Each number is 128 + 24 x the weight over the matrix's rms, rounded and kept within 0 to 255. Layers, rows and columns count from 0. Numbers have three digits each.

# layer 5 MLP up, 2304x576, rms 0.141, rows 1463-1744, columns 384-431
123147114154115128104112137141103119122095101121112087105098145131123094140103124118137143138100121142151079204165099127126126106111134120156113
120136087134144145140125134068147153158110133160135142111107162148160149124082134119090153131100156137122132126163135131161116145097095146150149
133108149151124156158134098129089150147132152124152173129128153097116158115098135171175142095099137102165108133167168132152100110090149120132116
130133178151134176109141111080150143126120109059114108147128132129111153116146130162089078097152182144134140128156118162111107146095172099184173
151128150120169119125149157140150116089152167129089103141095159128157144130170160147134149107117151083115115152163143151130160102114138133150107
125114129093164142126135140105134132086119149112135127151156134084170162146139149144098117116114147147119111142143132149107120155106137121138158
102092124099121127179145091132145111153148134125096119145143113134128115166158134119099102164116139104143112122105133133120123137092114156117121
119140111132107179142173131140123078140124149183143140124085123099144068107120144154132120122155157128144137114123118118110128138121119127161132
112128094156119132115099075082137174132123129130171152124126140098217099070098085148150054141128151159139130164096145160154139129077131126136140
099155147124135110138121165140059174115141126134155155138159146146127141149182107160128151153106171166113176138150103145141112114108142130149098
142119095122129122124144124099133159095150146097138157129129140107197118094177157138119101127145153162111087164086132113157146085106148117150113
132126128115141113147108171131147131103151104104085125113127165114150123156154144110109150115111175087117122104123107115135092140139144146132131
125113094107127091154110117101153111118122140128144093175105132120134119128138139145134108108088115126106133144106174109146129097101112117181128
137141116141104129166167121081115122132157138114124152172117097140106111139124111141127086103123113120155125118165139094081147137144119098104095
154121160180147101125078132092122141111118156113120123082101115139098138145145151157135134127133135109102150132099153126135109138152075104115118
110122145083152150136112165110116094145112127161109140139128094147161111142107125144133118109146121140165140121145147125135132107133148129156162
106138084134126124116112088142065109142153134163099141134195114153111124107112130163127129140109112108124149093121102088124135174076062124124144
132089125108135118145110138142083143122113139124131112125071125099202181115140153111090098095112107157150131147189114123140140101120148123098134
134102136123174108083118130163139110071108140141150132130127199118074123102130163113125153096088114116113185135126143117139192137101140152113116
127141141089143112110102125148069136100141093092105150123155174118110077130146132113147113176132159085099151129130102160161123114109155150146102
136083132123171112128137089137112165177107136157086138121121154072119168156111125183153104107130098177085112130131135128134172124143142144118129
081064109098131118125119153091117192077153097136152107102151141151118118112120153126131151148124170084149161081131128092064120112159125129184129
120105124173107128164132132133124127131138132120134161135094107099146111096121137156151122119127120116077144105116082110111136121104095117125118
196137110165125089114128138115135137116157124135127175118147121169144125093121155136167136132135173108147167143116130112119133141138148103140102
095140120123108134144134138137118123152126144126144124124162145095153137139167130123100118142088158141133076115172121128121119151132136155134071
115102131118110101086151141149103076144097128121131108111099130115091086079112124120109162117137177141097143142178101120086101125075144119119092
076091123137154073115109120135110077102137127125111142098105157102105139135115094097108153174098090129146114081129151126137121141079141077131135
105134109120134160121115118164116105115168125106095084118104137063120112121150146155097123124173135117098120142114110142130144110115152120115123
127142165134152126139173141146153116094118101166130135121121105073097109115134117134073151132129125115141139163149115113131138118125092134100158
131161106149141129167107156117117116108149104127140138106094122131104124114152133127149136117136088148119140097135097136102158148082150125087101
113110137153149126119138134105115163113153129098140140152113146171090097145172121142128129104119166062117147101150109065111126118124145170118094
170159087125167081145069068108144135100139086126105114135095161129091122139127176142082128117136105168103128164187158123115117119100097159107080
168108134114110129134127133129164170086136133102099129126120148102115155116122191107141115146142141172155138129128194172141137153146143139125087
137136081110187137142170126095154129116107135104166111086133084124097133119141131134122150123145130163073142110123097087139131119092116115078122
127122135128123132114089126113101103136100106150147193129116111098152166127143134130136109118115141101116100108119124098135099143116151139112116
159122151124162162143147166140131066105146096125127062155162117089163135160151086141139158170075126149131159140128159088121153119069112178109098
116145129106121128081145115133112125113116123143154071093124112110115141117128145150117111122122096113107125116137116104107141152093127103151117
181133150160133088107161115137122136124166134169149117110126144155169128123112134086091139155126143139162148143149124131117141141110153082146136
137118107122105099067128142108128173094119112160113110135178139104107142162098147099143169114106099160168104119112123132140138135123153140077087
116118148143110157135092150123102141128120158096131170133099093148132104077131104108153157082150080097135121133143102125096118151114165134104069
101130102142131094089145117145100163145146165125140124156157156142168130086102144178129077172109119127140171154091129176131145140144117148145119
174104144117153138122138113122138167131112124081130125132121152119135117140142155125116158103100192132141103146150100107139141117102122126133136
171119143134142113129164123102108084100088137107147111121148146125109151112104140143110116136069140113151134124121129132130146130114130113141180
083098108105076113095158105110142180104100122093146133109105210135128076090114149122161130134141114081122120103081080142172128104134157062155088
126100118124155159118148142140103137118185120151094128163100142088125163140148100098137120117147095151129094133140143091163097123152149132158091
144147130157113122165090129131135158144120151128157124103135117154144131076104122134093144105129115127109142118108176113082093140074125134115144
126158083169154090121183102114121086095154122130090134100129145158082129101108143111124146128118129096129124083175132115117104127107151125116124
121145184114124156103117157154142157099123154108146118152189139136165059129093137139124122080154097143117130115119151073108141106103139144113094
148139102104117128132106169171100118151142119142125108099163114099068137138156113146101082137087160141154145127160112111117176150104133126163102
169143097154128102149156133101138124093149135196129160128136137111113081131121138127132155125150143139108087150127112118141102101140137166118155
120176144156133166111139120113150089099135132164075108127128142163106100127127083137122111137111135088124150131120131096164147161150137108158146
173066095150128118157132136116132118120189164124130103087108109077124155112117109136161126120172135132092104138116168136173137133146106134109170
143137168128071127097143129151136121142167118117131127113152120149107127115088083134110142097129092165102138141134125142157187157101132117157173
110155116110107145126121135154086113147130125132129140147158142110123115089107126132081173124157173071135098109103073145091128157134117146115118
125142117129115085143178129160124133118146083175127139098117157120124119133171089128144112090155134125108098109092132087126157146094104108123125
137099139163116110131106105082119114139140111169101137129094118113145134121132150099156105152149132126112172141077069112145150122111140132141163
129101138088127116124102117100149112106160125107084124108096101116136150116162113171124132180151148076138109135123170100123113098131108111149154
105101123134120146170165127163113171152132116119090110112168122107134131103094132156110151173137116078095140122091142139189149080121112118149163
152066097109128187138141125116114097089139102089134127089078132145094102156140145146158147156128104127095139080128073095128093149107102081125159
139110101111123098185164121147113136110158123074127165075118116116112149115113162189126164130109117091116125135103144157107115116133127116145109
127115083166109108130121116095116152114125115133133165119153127131144171123122132121137118125130122135115148174132149127123141098092167136107145
119090133148110096152123154120133163123163140092149166133127164094152129137120150158113148100149142156137132070156120094071083094117115099104148
101145115117149144104136118150128152123178129130101136162135149146076117114141136133100130128136103117146150104116084128129111123134123098128113
114134132096102125120109074123128143144096108146078130129121156119100151103127121123149147193147202176129116156151124148168136120144137118160139
165111115178137190118141125125115100142075148138157103126123160113119154099138112140142121140110121135128108104127125156144135118102108076113114
140162136101118110134153169098118096124127121082132114163136111125093104147116161123072160113123162130126144117144093131125175123094077101108131
122102180108133117169172149093128100141122138136117157116143149150135163122172127096124156101157130148128154121093155128167136167134079077102130
103135165144103133139074133063156125178136164134097176124100126099092112088122125135106102134152159116147144138129126160115176101116089154113120
141102131072114108111126156120098121098123085108089174146132125154131142151126153142124112106146121111152122133135143149121148156147131137164050
211160111045107140118128131110157158088144106124156169146126134110141201140093104123150141103085174117110133136079137161138127145120138134128114
179089132144170115121104139142121155156095150148132106118075122146108110109149189102162124134165138109131122100164090135108160131115113162140173
089127160164140102088137122125124099086055152158083141105097101147152108135103147123137149112146110161151142128116155164191135119122134096134104
123107167123134128125148150138123160114135123109134165137109122177114126117127137103104138141117156136143146125189119140095138106099139087120117
103090082115149158142168096117119149115111106127109121124090135152130148171105140155107163148126158129085110089133147123095139087112109131163142
151148122153091123096151106127117145094157116125091108157093156073104089149109086113130128098155148105102141155110120172127136102184137129072120
113116076109152122086124099101134149136128154132122117098137127111113130134119134065116130130129108119097142127141131127120119131161126097159130
118112135160143102125112142133157158132142146135118138184143154160176122132139134116155139123129136093137162126108089141161148152136173161180115
110126129119102156129109141088098138120110117168152163174163146103135173096131171128116100155184123174130124165136139112161129102097131116104101
168141125107066131143152109135123106133131099140185164172147119104106127148136086123162139111140107111102144125063107114122160117069108147153118
097107128088152093135126136095106151136134154136127109164123130137111143104128153155138123135125148133155083078126114141172165136119132120110125
153154153151148135130124137124118131120109184135081111149137118124140134143125085145130121118121130101145111093113138128135146094115097085127139
137102145110162157182136155107111132119124084133081134126144086136120142117116161103121120135136102124134107097119134133074162131111107137117146
099110122104153156142131126113138129120139123144136111106123085119131073110188151125101121145142107083120117107120127138088161121145096142134139
179133153128209129148178128113094128127081115154089127129142157164091151126093088142163170117134149090089142148147136160144144062134149151119122
103145154109157158120160133067118162125100150105115139100156173117153131101161115125145142126145162153145140135130136123128120121122112130128119
125148178155101092131120128147112121114121136084125147109126162140142151113108119147072102167126106143104113142080124092084077104107153139120094
126107155106151154131120112123144111142107105122115110158134093145131127144113122110093138120114108143150138140128102110117159138103152121124120
099092133131120111122112087081097154108119136109087139125167097145117135146082115146146157131171155114103091154115122131157137139117107110134138
172123103151101117140116134073137126122116110110159144110141129118133071127136102120095150107084167131157148135165171137114141131090116128123130
094170106159143135152189136207138134108134092107159124141115165128107150144108160133118154172124088094138121139193116146089140122124133159177117
129038099148135172168118175130135111162125149132171139123121137141140140147126119064141095143191122148081114118129173066127143122142128133138099
113122133170104123130102173108124139121160099104122103170081160148157132089097159164188124099086139069131105125160143124153120109131142080126121
130100126154121075164116144134053117125081158128154126082140116085155074113104150155126152119150137137154134128099138126136139143120108164122116
120097123135129137080139149138143121092171133107163096150111169150147107135098157073098127114086128146131164126135113137125128168190153143108101
130126123103120117147108081095105141126120159139166148131124132167120158118106113119111120094113152107108098165141164151194120175162115096098135
142092124126136125051086079152130122158136127119101119070105131087134097074128104169117195112099113162150112106171172112137147106104158165080140
151203109122078131108161133149129109119143107124109138175169114156098088139161142160123165138160128142119163119104120138147146136130164102121140
146149089134125126126135131149118075160111088086105138125122121136167107142123140102096105121122140144104126101112158135120168127155095126129180
194093146107102109131145111127072133090117093092080161138135132117115130133131123082140122175073091160106117154105120119074108134134108125153203
189117143101167124133132133130141088155098093139157145119119139127122168109095126092074128149132139120105150135114097128146143122144165106142130
140169104157174124107132183163080129096146132101117119105091168144130110152123144087128163162112144149134163090132166142120102126137128101149109
105123112125139114127155094116110137084156115125166137102136159146182116144170074104123098121096108126122140091128085152147108091056120130123150
128087157126146102127118080130106104121125109126110191145155084131125113127139118108068124154097111138111150166117114160083134147099135134126123
130107147085121104138140172111152134132095116115137134099097128118154097105124187070127135118140158123156120130081118097125119126116103092091155
172092161154164093138099135150135131091061141130133110110148141102110129110115092133146080110115136133171128126157115097075110119129160109183113
118178152115160128138122117113151153107158126118166139153081166088185125098104157133114136147102090113093157123108139100102099105100182159153080
141105147138096162102124120126131117117129109134094138153145089130140092095104116151136122093097091095119138142102185130151150114157152141123147
137114127098132099080109157089138132143168121113109177080138127162123103085090092119139141123090108135118121074143164111125135064140129121126185
143167101107150119176161110112122151120127116142126140132143136131115142158091170132172091123133117121160070117151159116117154103110162142100127
177077156144095138143112119116126099128132120112126162140116145131143171154122125115166121103128125147175092174143137140165119122099123095132163
187086178103111144110106092143129119102123163126138140124143139151136131133088128144099136129103125139135114117153134114127101100149132151081117
125098086153098149128112092095118117122102127180121097098146134176129142142123158124135125142152100199114119095129116139139146093130101127138148
147126097080162131151140124137114069168149108169180152091109086115112094105111166140150112167102131051133162108109104124115138153091178141160138
123139113104108174118121089166115110105116127129151140108105142120137093153061140124119136176164133131131135089126136128097097141117148182145153
145138172111109119125089138090130111082120140164211131163110113162127110132181126078094135138151124126111179155091129147133115090125099114089147
121098128134105111056116136130122136139135116168115163153166139129146100114076150164110103099190129133154115137088150071057172097136153121129112
131141145125104073148137141105093122130125165116155126107134146113117109149103129120099162143141120094126153139158129109091093115111116116125138
104102132151099158080106084080138118102118163136088120115121149113198120123136118102145126139166146155107120143160117140120124107090090096167152
138166116131159150160147141142066131125114143151151142104163194113129099119183140150099142148129200155127173154088116124137126171085113104061080
149124173123145163143134122150122154105164167146107096162107157105150138099150183074134175142130118102105129109123168124159074134153106118153168
138095137108141111153142121135111125101109122105114129123140150139099122134158163150144173121131131095123101162130155156110060167137145130138169
149133094169141183122102144098139149086144111103114192130148112088109086083132138109075124140151132141140112142103148122121121140109133140137118
111111139166166141093087191135126120144109103084124115126094147106105121136145115114149137131122162155125145115153158100128090125145138125115119
111140147150139132158134097133110128083136151109139136106155137113122127140128124085150164119145118126103188157191109132124139094104180117151154
145135155117111137136142123111155151097157143158067122154175129152155131135131131114179151100098173147142153095150086122149122128128149121091123
130103151080111162130121096105087117158102121045211181155160121122078066155118156134134150160115181103106134069136180119145112159080099127179138
112115162147122122129091080132124079116136078160134091176134139121118113118155124148140091129157090111165129107141131141189160132117077158082133
081160142133124100137127103108151078108143150102099115120118150124120131191161104168107106124184153092115128159083131113132108112114131092127132
140120105129079128146141131136148088121147153074128104147159136130130131180129169143127139128158134147096153126139113119112151134129147138157114
120037105072097134137161132077179134132176137104101148132176138104177137145150115117088110121157140118105103136143139141093090102109134194098112
148144126131142128114102159140138132131128164183143186120128102138158126108101137108122087135141125073159127124167148104128113070054091141133163
114113121142137101119115141124125107124115121159144163163165143084116137134111078131102137176106136139159150160166125147157130158098113144139123
169171142153127103117132130143106115122219137116122115140109178137142097135080157155130113181050125141131103154069137127126107151104116138127120
129125157105140161167120096153159121121093133131120142129114174138178162118107092109136123058158138137130132157135172136097166132116096129105129
132133100130117155155123159093170134114153164097140136128103126151112145134166136179113115142116077114082162114176138128090179170101134119139126
098170123115136138111117137143105131144105118110115112133132104092062156108141121115157112133139123140146116164161149139147127115106156097104158
158134120125130083127122123107146123133164151108109131164109081097134118090170098158166081169093068152146133149135109118147152107105131125111119
145145141122132145151110094161150097092110165110126101111120128136071156171110120149104150088152149120133154100114104126105110129142157122095111
115103128099121121128120087144135129137111105125127097159134081143142117132094149139115132111153122113097085144130139113105077154096119109135130
087139154111135127113134123166107145108140138078069106125117149118122146107099101131128162092142176098105103149121143113127138129098148103151135
148124097145102088100151095092126073137109172093103103159109128108118105097097161127130140092163118101128175136150118170136115139151136117136085
137121132160129160114123105133119137145163168119202101121079142148126157120138104136173123122095158097105189200085110168102148140145140174127101
112109129151124136163105150092139085094163099140110095137106130131150110098132142153142129177147137168140142136117126119123151100099162091096118
144149156133143130148125119116096116123125110141090144107157126121081144132120096112147156124126118139132098097113157133114136183158108110105130
138099159135103112128092100143131121094127166082153118069149155108124147142097117112129177099126143137136151099122159125136109107103125126117123
120121108116131157166117118125150135110118124099145140139097156112094154134132127099143116125129178101091128130115149148117124127148137160124065
133108104131147155143110115139107105107116128155104117074103116121153147142106118119118127124105108122092108107172111112111155097138153106078130
165120145155123144163124105103131135140110130141120082093111153107166110108114154147114170092100118118159153116099121126112123122060103161129129
134145131132127128143097113119138133115151121120148134166089139137162163160112082148125149128181136131169129104125140146121140122123097129134124
141128120148118116125107135135104157135084138103123138137130159110125094160159069147146150130119150115072143124144117132131078121100119140116124
089128131139132133129099126085123134107146143180144173125147099102138155121109133157124101094105145129156124149156119126145158137122172155134125
143133142159162112138084102134120120149125122116130159123092153162126110123154186138098107123121081152124135131156180095110151105107147156118103
145143147115169160151145173147126162106102131140144104100133166102121106117079130160124126101162158123094160116135108090143097112119098151105143
133119098146137140136125145160120143123090165153125109087141158097109150088120088128084095127097112133133181120102111140142153097126125147146121
144114124173143137121161144142146145093151179074126123137162118104148161114128076115194117183132147072145151124140109141120141124143140177110117
173123101142104128119149110119147123134140151142133133125120160094126141150110143148117104120095100154107127119144134130163137163149146117142090
114192144122165122181144140107109115136126145104082128160147140162116104141156154107171102097101117113142152151121145163110109124129160118103089
124097119133129137120156128077152104137122116140124131137134173108130115108113123178090177143153119146177163082084155189134090109111090110132138
088098135105136118136135140151127160157119118090115114130144103081134110109128144139069105125135132086116095110099175115132125133098160113141143
126137085113138156137144115170151119122119165137116167080130145115089151169102125118111115119121128162109130130165128122167122105127143146095202
099081155145086111128091101123097126112138157169096154104143125134149139094092116161144132087083146126131112091132101072138153096153172137150125
136143156122125107145121135127125134143120133116159113142131138135160097149124104111109156063160127104099139128154098130174119175115143124196126
156135156109137120156143132097147155099153114111130145149096075123119092113131162144104143101146111144115176108142107129115161106140141116140118
151121111155112143112120103133105126095120058164142105134148093070124107161118128157131134118149115080151114103165158140120138123125117118152106
122079143128111136132143127178154169116138149138108168123127137084128120131152140160133087111120142119093147107159142151170176125116109131114120
137156131187110129141107114149107165135090111148141122130077133086157179120166118128119139104123129108099175094112125108121083157159178130159142
144141138156148169131127163120137118120124084119180124132122107132122091116120130085128133135152118125095145112125091070113143116183127138150116
103095069159138115145120114127111123128146148134155080102142126069137116105140140105120131120046154174135147127138143142137112142124109127151137
121148101142134105127082139058145132146105128098101108140172154127152113102112142125164101107129132127143110141113153128154080145138080121101152
083105111144105128101129123139134065101128106087124109117114158154162175165131121160176151161132106126127141120121143114133138136117165100109113
145131097114119116131128133115134122122129166130169132138159107132094160117122184142116119097121136132101094127142125143120121149112115130144121
131103079145143113138115130126145120084107183095163140110067192164100145131128132148137154083129123079131122154091162162105178146107159116172115
128095104109115124181137112095103136111157061121156159126154114105135138123100092144100109130094140084131147097100139108147171073089131144110110
110153110141144135103132171107117125128115125127113162147101156130121111153133115101133115146149108124123153114097142122124116154113132110101095
118145094158106148084116104120137146134097123078091136099109117146142098118150127141107127119116128092089143123122159133128124149103131120141180
136139105098127072104157103149115082155134110136109101139127127109112164113117148121128113123118134152099109127118168143095121107110101167105129
168158141148157102120139139105150160127121127114134115154159165125118119111079108148101133128076097163090104142151092123143104125094138127089144
133152154106124118121143102114117138149096138095126128152147156117120109152146124108140076151116120116143152156159188152125114127138122114162112
117103073161147106133131125100151121103126137136153079110170137098111124107118105134121170071134092115123129122105150113134169138151103126107147
079134118203150170113132154104111113110109146116150095141133159084106114143111141164135105152160134087122117104115130123135171126109100124179139
119117135126086112119090123131150117132136143133156153139111151134114128151107132169144104128140145124107116092111167139092107163147129138156157
191121159103090139109105169083106145133057153166142117109106163134162117114116154134163130165120081139147124121167111150110092177182158090120106
112150103086134127158126123141116143125124154126112110174150176120135126136103097117103170071136110096112141160133149171130154118061135136144097
110145115174101137098133158117099147090101097124122157130132172152121058106120122126081109106102107082129114128126165150105095131088121135149111
149130126132170088127113121111146138149144130132137175098152115095139074099129134093095154142123134125140159141155103135137092168119150118131063
141093133135101127155149112077167138116157150137093126103122128150114110128101152129088140123127124142152124151125103104141113125114140098179147
146180144140140153147116104151144149129115106125157141161094097133098158094139121141124147112123137147133118174098122152172158122118126183118135
155125142163096109126130127107136126090169072115133152090110123102149085137094142085116100157146114069166151131117110121114087129137126115146121
118093128114129128117135121081122107125110127128133169133102135138113135081123128095096172167095131163099118156146141120133106131142125128132209
132108151135141130086138095163136122128107127100129075158092144109113152154134155152165165176115127213184138123151171137150131139105132151137078
097113104102200147169151148099087097118114131133146155150112120122113114134127122174154153158111167088158136169147095132135145114125107160112149
168099159127105148119116163118133105096138116156133139078099127121133117144127086146098147114151134132152106134158149127140122136116104156107123
144121119149124141124116140121141118105126146089090108129114105125164131152111134141122191137140144169124132147141102120146115108146119121124153
111137115080125094083135148094149110127141149133173134101134122173126121060155140158126173096143160111120098154127120120142107109108071143115119
160130128159146123133162099129115098110145165139123145146116128115135135128105132112106120105139100135113115100110132138092148094142144156150132
137120121159110070119122121136103158148123115118170109143106123092115135117123067122167123110115064145137092123150122112127163089094168107116101
118123143111154131157122159132164148100107200107107103125080148096137118149150114086084146152074116112154087118147128145078193121082145124177105
107141135123122151117143124099124147137136164165125140143164158127140194094098116136065112151154128144150126147153164123113159087116142105124139
159140144128131124166126114127131145169159125106122122116112173133161167129136120128114107095111190109130113109127196123126102167113101149145103
149123127123170117124105121151082105124142111136104066115085117075119137152140124093129105093135135132122127107107103137146111131145135146127170
142072126121130161113131117146125123099165114143166116112135159106073113164135118119106149129121120121133134097149138143107147127137130122160109
118101083141148130168144133093152122136097103139097126201091081081111090119148106159128111139148139148172128125099103128162138158076137128150134
134145134126107124127136163124095180117116095102119135087082150149111099072083151159129171130138146154102127166096124114143137131090157098164127
119130153110143143099133142110118139138150117076117121120162167127135132156203141078156122164099126098098144160129124125124100114134154122151153
136129151131131095155106137093136150088150120130085167157122142127089107098113129159089145127144131118162141110142158146104152106135135156098126
133119102144094123096186110105139094114172159107134145099119119127110109138156121134123157160126127141109129114137065122164099159125132152134102
142128145139105155102120090143109144112129108132178146125142178121090144123132158131148158107117142130140139119114136139097105119093157145127097
152109090118147155132129157101127151110128134156125129130148169121125130137151139147128110149110146112131092131108107086115152113056138188149150
124146155076089162100121164115179099111131133131166133151130116085149104160112145117119122114132118110122156123145130125120150121122126142119121
117118126125112140126114091100122116124113141128121102095167084115108117131136102164150117137141105090128149119156127109105128152113142127155036
099128130113104107121120126110124151123169131128137152154124098134109140137151157114133178169092114091109138109096110116133144109117123086163163
139117129123103111132156113152141118134129155193182127139121148138095104130148113079157113082161193129132149117152118152169150112116149140114155
164095134136088136122116156129114112135154165129107145164122110108150115078136171104132188096153196142142135108143136126077119092140174095129088
115145124139096071145113105126117134142127116123182113111133123128092121069175153182107099107119071165153129186149121119144085103147143149138137
126167138147103096138132121126127149119120142111153114139122164170158113127107139107139144163118141140144163128142118123086144134114116132141077
148131117119137161149098126123098169144106153137069124113127152100133078092094134168108127141136103157145138145153113136135101137103098105105098
140156119145104129195096093129084129121118165206119191126146113153143135117150121163141146147081135197137108084195121060117132114158116150143158
091130119151094167139126124113128119100118120127131122173095084101139120128161099107115121101137073128124115130112136102108130096099108075093155
099141144134093128116165118116119155137109189142133139113146148093134141144147112132123135146124146164112117130134124099170112105173148120140130
138125150116132131104090132176112108134161119118156134157154173115110112159127139117091129134130179154168106126120127118128118169080106118107089
155148082128131138162124135102073137133148138144117133110122097113081111174115102134149085161140123123110142114123118108093129161128111149149129
113101107145099144102138107096105114096129094171091115140140143141115160127082151117142110103140082113125151154162105128138126123156165103090143
146086129143135160144115127139145107136145120117153119111147096106160116127177144127179146176114146145080146124153124123147107130129140085093132
135127166109126103113122157157119136145151141146135085084088109129147135122127126083116131161162169151162091166135128156100136094129135138112108
133096138117115104112120155131119131108094179123125159120096107137070132126112157134078119066106099173073073072127116129153128134134136166112136
127104162135091137124112121121137137111107170147120075133090130063121154136136142157081118120148065139094092108153080117101125106160097155119155
148102135168133119147105141136107056125121130132140090122111127136151129126122137140142140129124120174118102124117130140090129141122159129142151
136096143119148071148135130099102131122146135083109136096132170117104151144116133093092132120148135108131114127084136116142130091123071106114113
156145137085102167168143111127122107113135116142153123135104136140100140138149138129154138131102181131150131131163129115137120127113153136140139
119088105173181144100132161082119104136122092071111157135147146109126180118119146168098083085086148105125106104108107157119154068071151129109108
154127090118131133121093121143118116122109128158123134130134154124174149110084131143146112087153140160112139125165129123119120139094139129140131
167120079121135128082144117138133127109128117144148136087142128104116130137132116131130126131131137105101155145115118092105144134130134155136105
120139097156109112147146122116090138149146151124106149159152131097103121103164132166135103107117150121168156109131142131125122103113102125139067
122136165158111127166192180159082148110128112168120119118120134128119133105134161136143099086108127110103178142112143109105091127153206118127143
136157125080125102083134144118137118119129165144129145109153159109123117123155202147123122079141134119083167156152116095172120143131102130084111
134137131092098155157112137113119123108111135135105149125134125118153139076162101117185134108117125118092166129105128086121130095122103157110150
098159098169093145144126109087112097116098114097097139140081150114144083127157165178135116161122118150138135126120155152123125113112167096110127
155134094154104132152089117203101159100165079152139154086080131097088140112150133113167096172092133104095117161148131132139117066111149170142119
115115116101124100183118138103131137134120127118114115149107124160151206120095161186127124096135070157125090093087174087120148124133146127154093
129134098113095132124115121120140107157136080144123117112163107132130142132129157143127127123124164144126119085087127146141109139114164117116106
133115081130150155123082117133131154107125133168103160092161129090158122119113096136165082126103111147084071106136130116156127155103130090125117
108126136179102131143133101089132114116134127163092135137130127093161110107137166108139093151126149142095163126118122123099151157086151116155153
147135134119166133153118127080117114137148101120106089115123115094122117126119126146122134119101109139130141103133142150102168122115137128106135
175165128145147141143111055111107160154087122091185121154146153134137107177123100119091133150132094149114087155131143070141149092115128139166112
118116166127130178105123119114161143078153082109103087112121135148170113133174166168085121141114140147134139105107134101149177170119169077111117
142166132168104170102158126136123125131143166127145144156135124139129121140129141136175175121139131142155113126138119147149147107118129101139128
126113124182133139134156131128071151118132109104110107173118142102109118117161117162162114114179145113139147104178105128129099143121122138154071
121162127167163090092125196125133139143116104119179142131125147127098153107163139151123147110083143114132129100129134116148120145131133142154093
124116080153123066116112150135166101102112150145114164107147162176125149121127176108125137123151136157109160122136122157082156113122153132146134
135167161110110160165102125134105101125178123154151101113131104112164111161190187109099154148126121136199132086110106141111087136153114144085136
109133146203128123124126157094133159116091156113080148156153153144098158142125124119146153161134118132128140122197139145128151103146137115143168
142152097128129146120181085098127109094147168117140094104104132166157147135148164081112129148144130136088130156131115152134097118114177103112157
126183116160090121146104081131160179105134104116178119098144118100147090173128128136150159112124106075109165124125156134127129109093118142146131
133145168102125130098095132121105165115147143146149109108123151141118129090135151123159126161124154137100119127120144121093089137114125135097141
161099143211128100217130145103132168108167117043196143099145076120079125108200094157224156129129160126132186132091071142108083131111096121124098
137103139108112149133134135074143125122146119155128153091147171122111107138142099116126113114142139151082104139142129135098152105075130125206137
135115166081132101119136184146169154153125119107143107119122124160162114153150157129157118126172124136087120131102151157147145147154115122118160
125181128127115146068129171115138161097133169127136106163144136094129125107077125150199119079114147124103135148088126085133097128145130180132136
087120123154070125127120153090103164152136147144079134110150127110155140113121102117098151157120112137146117095153172104152113086121169113141145
081137151106138123131141125085138163147107080154111101095137148129099122131148136136109147186183155086140099165124119112112117150100179125104125
152128126148117112115136109122089119111129115112146157125093176124115144078122078120120136104111136112173165117100195183123158126104127130151124
119100135148126113147148111122147125138096092116110147133114095108082164142116118121124086134108110158078116147082143125151158126119141141152125
154103108150128173116117087152135118113126153121089114172127111170136059127135112151118081076117135113091192137098151132089142123118142118128161
120093106144093166116136139106184182150094100129099119169128110121084144147166095140124124111132132080128111152148121116150125109107110112097126
118122106111085095095138098100121103128121115110117127147119177093097117120097158093107067134156126101170127106124089144123107100137108141107121
124151104136166124118147150160151145121130139094114140126100128126113140124157122142158142135159107130095115123147190121161129095168103173142117
109094101164145119110115150081140146137102110085105140118082115104101104115144169129120113173084112174124160122166094150099145102086144123058096
064158121151106204146147136101165090110140127086139122148112079126098123083104142149114103122103172154154131164158157143139139134108124118094106
108092128139136130125143171140120130115109108159132100104111132103156128201102159127119143120068100080137140132117098150179116135108117123145135
137121137116149116167143114115094165111168138115130140116108136105116127124085139100102101136115148113141088103108123145110137165112110122136122
139115119133143127110126165113185117148089114118145131120163140147111144109105119112111114114113076086118111145121163128082144158147156130141143
120124145128118138100134117152162115135159104131147148127122113084172047127160116133201115100119095104085119122158070122119106137145109132125165
160131108087131099123126134124112122083152109133083196108146105135102132182154158128132097125134133106114131105137126117086121108154106090151135
120118138155114124128139135148092107130093141134115103158100152112145171142156186122137159115124127151068118151099127151112155091123138113145152
162161134103111139115137113131136156165120146159157168159135132081122088133126147148116115134146140138132163138066135119111169110101160166103139
154089106092148121119133084085138118121119098116085144139131134131138128160133129154093134134108094075132092111107142155112154103105122115136135
130127152142113111141110155106135125175095117079140136146091159105140150112120124144121128138146085142109142111157119177146082138119170156177129
153132101143089078097136105118133140090159106117136103168119091129107109105088109115126134110126165159148110135101107125171151120140134166161169
122108139145164113125120128107174128139087141132165134137179139101130128127125135104132143121169155154123113126188133065138126128111140161112134
118177137162129149102127150093111114098135172092122147089133166119132104109151149108157145132127136138123118119109118088140131119130129114100145
122121173106131132151112123152119155076150164124159140148148171128081094145151142112117145117099097121111123120115126163131117132127131168099154
109130137109132185118062115104126122138111122153183126130141147128128132095150118141154126103090117134110116141142100134105097105093127131103099